From a checkpoint of a small transformer trained on Wikipedia.
Training: a variant of Adam for these matrices, 901M tokens, 6877 steps.
Each number is 128 + 32 x the weight over its row's rms, rounded and kept within 0 to 255. Layers, rows and columns count from 0. Numbers have three digits each. The size before them is the row's rms in percent of the matrix's.

# up: layer 4 MLP up, 2688x448, rms 0.0423, rows 1077-1086, columns 224-447
# down: layer 4 MLP down (transposed), 2688x448, rms 0.0391, rows 1077-1086, columns 224-447
# gate: layer 4 MLP gate, 2688x448, rms 0.0453, rows 1078-1086, columns 224-447
up1077 093:139149159170123150127107176146170166097166122160154140123072135156122168129204114074127131159146110125125137108168196130165068116087094087149135112162099095179164161160121110200127084118171205157124118125188115152142103081140173142116118148090134134110102130114103109160104074101098098062089147117121108120177137130136140098161148121134163148058170132118076156172133151095093119146171110155105144103100159188158127179086187120179152132127117067105202179110126112105139132125142074135150143140165096164124119131089134109114183163108106107114179141152145164159119125122089132067174202096068081073094139132111110185072071143157136089200176160136153110166152154188130082133162
down1077 097:104172174093131153082115104108142060067134143113130181198164138096122136180119133157123127131104164118117150128120161170127125137155166080121124127141165117086106096168200156159081134122180176152104114120152170122156103168094159156196112178107125077235088142140183112113140100077187034154203057123120144085072125149095119137128049158136132189085126111117181118109151133101118121144140096124133112133149118078091109076127141115155120163122151127118105082098132119069127090115179143098148121119152115140100089126102095145128167150156146120153070101123121106141114140126102154129131142086164135132144153150121093145098097139194154176170129115154133147088131168142149127074149
gate1078 096:123157120108129137066165121122150177139109143140100103145131111094063118143168151093128063143115097130154128134111165164086239154139099217121110100147112083133127111097087148141163114088168120146138138104148157141116107134178151109108116221075141113145152115146127085139144152152053115113081153109106140200121124117122077121160131174111114162137142130128139175131174170083124200133089184144104177174189126203115121122116114141072099135157161176087110134135094063145173134110087094169112109113131116145126093117137130170136137113179129141117088143097144125137109149170174128090182165085128161153148120118127151149164192129074178138108124136094120142110160123112099182079159
up1078 101:110182147130129142159149064090117153134142148120140093143122085122166120142106187084128150167122155177191192104131179122136148085093152134146093131161168148172168128151130135172146119141137114090127181138166110184122191108171033099199131123138063109136110025105127118082101140153145176163139120122115158102149169157181103143111078169072149167137068133137136127133146204156153123151132070147104081114101108088135150161114126114109102116115105093124143133161135124075173105064122111148119127139072145080152149095132075148157108209217157181173172142087103173093107151129145089152122142115071067125182117186121129134081115193183108118136171140158169109190127169167116160119149
down1078 096:100036144118149136125147176122126131106072111084095150112128130103097089149204070118167074142120152091113017139138141174188078129176143109118182111105099083125094129116103108115142136091100169115100096121073163125137100149134206136040119135107200121163150149153142096177123121110097125127102122138162067180115095133119115073116190145136066115132136143143112132128096085112145129100115161133137125172130139169104135116157131131152136176148114204135138117112112171099104120160148140065147111104153122172144103145124156108105040096073153094120114096139161070129140141103126166117138118120150137178099117072139115105201167109076165134156134131153146202137127098144139134168109
gate1079 104:132158108123198150131149088132145103145112073091113117108148191156159154109101133110151123061115123160160105159137166092107156099122055105083097125102103105151090165127082106161120140146167091133095159092164142125136114100113105161134129110130123124130106140131054149146131116154109152111101125072129146151106072088124160102181092159094163134171112142094056118155148124156085097149106079119089128168139119127109157113120151103126176159173085116119174138092064108161145167095134062169115130134079128057093128057139145133103132173086077118100206095183105030191119190185152098106085148114187124082154119115170150180121087120109150141144113120116113113185167136135139148162140
up1079 099:179131052130115156170094108084180120148110180129138140138112177151176167062067137043133158078095199110096097156148162135110120139107156091142169090193156130098100126101124173157076128064064110111142147119118172113107118165126110127169120070120150094125192072121165097152107177145128142158136133120143136134079120162104080142162085106108155138129128148100126125125130103072127160148192154122121137165144215145086203145110119105103189162170154131118096100169104123140090108111141089166127147096081098150092111134152088120112131196060090146154099086154114107121103143118136092081098080159153151109108130189161119127177128153133172108179152104148114175107127138141073119147060
down1079 103:123124118072186105117206115080144114145136124103121145129189131104159092080070100074101137065062098159081085104084110051113156069087108096076102142119102092128101173147128137153129158081125120042076149137100120100132116152160079100062064199148112092125195180098127198117134166170118160072134206064133162161153089133160145162126103121108170137099131102123089128111125091135105143099124097133066108129138142091120154116058106063185174113112068150134099096124086123162157127135148122083146136115188171088131101122177116118089044160125118096158135145135085093193154118189110127143145184141179127069128095083122170103171090122147150135129189120126128143154147169139169191169113
gate1080 090:077098146166176172127126108164133119098137124123131131167155140095162135067110170178161122094114157135149057129103141113073128160103105163153166071128101109166123145143117077130151136119089180082103155125138144139146154081179159161086106136094159092069121135139102123145188124141098125074143141088137099144094104111163076083146172134115154149165124107155062119071115168081167116200109126143109126150100131166058152116122155117172133123196124109121107143119113119124131127103108113173117153082120182077082104181092111098118174132132122099119158116112151100110119143156113125071112135096160163111107079142147136207066075094215086058140160129131123121161083142193131130174164
up1080 089:151093106153119158150065090116135093124190166095138122134140124170082141091192122099109140149165146122073135140116164072092109097150089076144181144121158140172093122075095126192161134049164094093106117126095102108146177087182117148159137161169117180094093126153127179170142139133166119171143109087136067154124108159119122106116116138152181149097175133102117145138096149109123122097108081177140122097073085176164163161100102115119156151140107150125094089172173099105170110145147111114128117102149100110115160208143141153070110162162128161136129168118167093144149083158118104091150135109153077135097133083130135100134112149127127119161108182136125115107120109146111072114071
down1080 090:061045116140234187118142080172167131110124148133135118163157104140188097076142155129101174074103110112147072105094194106113131166113112165147161093089142139149111069096108126109143094116114166074130142093117142215099138082145155138096128173145130147109112175138049125116187116087088108089136144175152154134070106162132139118089123122157149149138114075140107125066122138102122097129119163159112140184051161116095159149161082109164125112121142147160137171132135113078162168122105129140106173133107205146099083176118126158104143040125144119140151110165136141108174134071086119091120164144169144143083130145071135127106113133149119075084168107145137108140129148147103133066160
gate1081 097:136145161140091141115153142090143100050124141120146152146100140135093127184088184144154158155111093143142144138114081125089131124102077096131098084081116107134106134113135088120128087129075105139086147152184123111174123085124098145084149185126146198128111153144133165116171089100147168134094115141103192138136090105168158084100166136114098131097140112095158119119160156106155085075115069089181119081027229107150081169111103111077096100166173087116094093125151139142141170167106148118155128168100062081103180099136127141115174227086078128133153210149081081187109199141163086206152131113093163134149204153153136116074126141147151167113099152112122071121139160082136158126174
up1081 099:160124096083136091132094145135077180186140111109143121086122123149176145177141050121129133151122124120102149098122136125154128127138146157130136211111118100077151149183151155139147077150187193124095178143156160100111091113102131123051115137147100083184172118122180099110146132160153148080106123129143107094103170130173117080089193115117082132129129146155115085118142117172178136116109120172174104129122176175134129118178169091219114135092145147128147148125203096202051105109188098092171066178068150116205162111069162050098118122121144166195098126120126159136163107134167191202096164133187143154153100092071169146087135119064144118133131099063088175094134077039121128161148
down1081 098:059069092175113119082130111162135146146134183129139086139153143106147140124158121132125148121138128174161079131169144123161102138123145095095111149116099164176167146149122110113200179202101152071188165109075076147122147151143142097184120050116140112199103137149141081123146152147144150151126152178126115172092113112143103143128080148129137122168165239163066128109098149139161081130114189089128115178151082143037194140111201127117130124165119183121152093140153099119144153194073134153182149094148147151122072134079140142155113103108163117136126112115145153109132106099121203072127145152152113120130115151078102106182166082099103087147103144175150136115146133175115109144119
gate1082 111:135101145131102136160112185160123136096126120111112083157165074199095159110063181086108161136144092112178150156217167081122200160081162147126095053089159102135130091146122119142153180062104079117102138133124122123144193055137111105177141198123148165155216169130160115092069091201158111129170154175137157104176114143150107157149168163134114108123125147068102186154103142094161113112118072106112075164133097083090186121114120102155110123140118099088144088142143133149099141148137166127078159162085158140123150165102115203175159190085126131105169094114157103187107118141181093148163093104110156106167123165128147161159135102113149135137083130070127097152114160121141133139097
up1082 112:142131102147145122122132075150084147161103117144131074166205121125185158152161100128134155143154174096150092136113137112100121132192122187063102184133129037106127170157155120163135180098098112119166116108106127119131123085134106137114148084120155096141097140106226130075127091154132136142094079120104143151076156063119126120091071154103157159167107143138103162093137125108131121101087124100121084118135154129083104120064186074164118122130153136073085109184114043144086140104134040145136163143131140128163101113088104126132110112063055176115178140111115087102157095162154133176078133169128144146151145143087091117137186169105158148189093071093137110144098140131151178117139
down1082 114:112116136139159120182178150118148183145106120145159150128119136160092147150134154126142101090132117173115148101082139136160151097118063128098126141106085135087113101151196122117117121142107142123128110132072153055096074104149169131075119107090153128132053075094138184057175148136123149109068142109154099161059116035149169108135093126098070096122128151148112126114123130128128099127104156100102114126134149078134157074112180103154110119083147088168107112162125127061080155171165092160124090114137125097092140119141073100142151172108148163173095090110103079181099131166156140118173160179162127086129114125121107145114134161123082201150101121161144128171149109130159200118128
gate1083 100:115144067130141039132134131110173128112081143082109059183096095119108086131165111117108162101130187142160093144141122142142106204145060178131195134135107147126134159093114065084129150149132103127192079144129113136145137101168100070096101198123131177179188125182088095103126144181128101158146142117171100144153140205096120176122150214128142136142104104107104111107053105111147181133122083135141170106146078112160096110197146111160125121171083104090142136126182068255094095174120196127129133129142157118133110145064103173139092177145160142111090120131137129200095119137111120128135193134139076118132147120150114126145139097119129119129090082052107167143157127127128131110138
up1083 116:105140116117155096121134120091125101144055151155212109146131123053072098158151153083113181099109072135096101093125108133141141203173071119096162167124134098071126070088143127100138209188170176101137105118073108180126159159158142111131153179133105125174117142211103157106082165112146116182159120121165111142100174080115161109145129147143113114145127096178105128184110113164165152155117126117147142148159079094100108130126103106091103195138124133079137062198141124184135074099116087129079147148162099119126115103076120094102101143106121193190107132161105107212108100120103227168168135118203089160141120139140109142075128128134147110086112134099116120098142127153100163103085
down1083 106:139108183147134224089122110117076140142164086172144162079160165124141177094098148133157100125108045094085142104106129120108140073136202085096095104128152105117124095155160177148152115138127150141078149115096157153131133176098151172186162046128116061079072136107163152164118087089134166128102120136099161120133121050164139064121113040134134127131097128156129147162206139134086110120134180114086113142090194142066167153025134129091102139090166146150132136125073160027145155085143082133135132139090095125122158113183132061098161107142099134129159101147146120075154137153127140141117083111122158154156122152097131132113097146124147159134123150191136081097112153122097120147108
gate1084 096:136123095124155126125148074127118090125162156155071114146122145142175128201097117046100110148114106133118141118168116188172125129107141104151141143134123167131112121117107173112196069079087101107153133152187113156177145117074167111181161150156149146153137113115123149073082129101142186183135134125130157166140113147120115104131202138152185134221132132153181117113139126114108090095130067119131154143133135110099169168087098121121143118119142129139142135158142166151144145114202067116085160198064121200115228134128106144145178190136105123119143109180106176140090114159098087120129167092126120138177125140127123105148188136108148123153094182104158081204172107100133129131063
up1084 091:151218180115123176047087103119094152128137108117125161123068122176097089140126119096148097195130076163119115126106095162166146130111097163222139104118147098194110136117129023113109117157069117132170125162106099160118112104165130041084150120120114141146111103075159185093140105171075117085062148165067100135152075100154140119165170137177102096164118137169117108109088128145140141131143140119180151077140138118105130132085146122163126093117131091154083118154146110124151130129113112126117105133166090157097132130107113112103093134101114134094036176121149193091104120108110104104146134142108152129147138130102131142124154110100134133120150149082092133172111132122113160143118
down1084 094:086153127157113117110167152110163129092143111144136069112109112144148139137138155158156120212115116185153091163094202151075186079184120119184178126160177052164112141154061069139125120170173130220167128119108118127080145119133124161118096086112143132170096096101134061144154147165108088091033120116023120118080103195082123141141138143146072165120095158149131142154168124138120109058115192146173149088132180134147127145182053106063124112060100097141117101110036143075146180104127084137131097090149127113094113071127133111140065122180141157082149113180201129104163129121113114115117125187146110108145115182108111105063127154124128116133130120146135170133096113178125171175125
gate1085 089:142078206152184191129167151114095185161185127194098112113148129122175129142134141130149056086127099142137152147157135116078104143077078051053128144106109145118079149191158121163094171123086110144159170165183140109156159147050090083150110056124109117129175169110154179111083169105123171109086094144218106082136132181122071157163121153127167100125135135060127132162074091152122118123089122136153135160102160097150142143130152129152136104106071128159103171133099132171065161129134148121158143078183143132114131051100134121133127147116200163118111134143154158114142089173134120107122089166040159149073129069105142110104077145122096113165138139126094106090181108148204191120107
up1085 088:113150115154182132083162160106166149121072098150126123153132131064169097137190192138129136116152115169080143110131113095136116193115040187146135125130105131112118158159170110142079123111134120103163156221164089107131149146079141111087143096140133129122124163165162136103143152158129079164172149137191128096163151170095082173108162129087119106094136081134119113055140083084134129103085140138116076164083121133154130161155116123125162107098108158156098139134135142142143099094180154123158109189147139083119130082082129081120100178089141160166112099143156122086118139126132150130109083124081134194131120125132132122119103179087101111116182149088107097113171096128116083082155
down1085 088:129182124175156086108159122123190095125122118098099169167095124093146117123138193119167184113141145169062115099149144119136098219127140237162169176085106138150156168138161128121092149099135108095113116164160065108141136105121145167098157149142149114121104148171133098142186154124128134136139158144163148122107123087108069152144128114151128115103163088110155147034201084068156143109118142170135145166149150154151100136169102125156158115148146170183129152123136149098189112141131165096135065183127163109082148126063120084079082147110099115185125109113107113137099155135119154135104086149161143180160115211160128124180128151077114102145177168100152110144110145106094082100169
gate1086 096:105067166120213109114124159096157129136125129061138104097083113154128139129129164089111101117142112172149101109071086142186137120131101174069116158135112141175064103081071087197137120127132097073120144103128083195160137104164146168174152140154060129072125166152058139094159093101140131128048149137077089110153157103129103075114156162162189067115111101162089134162089090083037161110109121068139152115116117101148187148081130119108072116155159086174133123122109120147153154137103098097154146125075123139092195153097140121079121182108120085070129142090151159123146148162166142100137098100062151105099132114074097146096166108147142179136110151110144165121097159150064141131120
up1086 095:101099119108148136114117119089055107157153133144140097105124111106161096150125134145127065091127156092120110149118083130105124122128183094133102161164081128172137175177171141088097164120135105129163140122172149138106068110176166082113141125120139112148109129198125090055159174175133054154091090108112083113118105149061143097183080160149097137164109167155141124136161087173185116112186118140156144139112176107130160076154145108093160137118158082120106151122110126085129119136162133111158189183124139146181167100136065144134120161105192103084160216112099129067099101129151070159119083170157103132128168132175114095145116103107145162114145148128111172131152119100096097150170
down1086 095:108184106129138148154121127138178103109093149142093130148126098142173156104146148167189128202160100124110118138157158081147125128149156146145071118130103108131120185059124149117117102117152163156071134152161139134153137147107130162124110119112107102052108073099105214167178065126103168146175126125123161135123143140161150133142142184122112110036112102166119148203155137053065126155102089084110172072163151091132123136081120163110105152146149154143081100092125177082124131166133098190120050118126119156105137103105129119051175059165115163138076066122161103138138153172118108124121148138096164091158158128148139142168124165187135122092087124099166038171113123141113179116150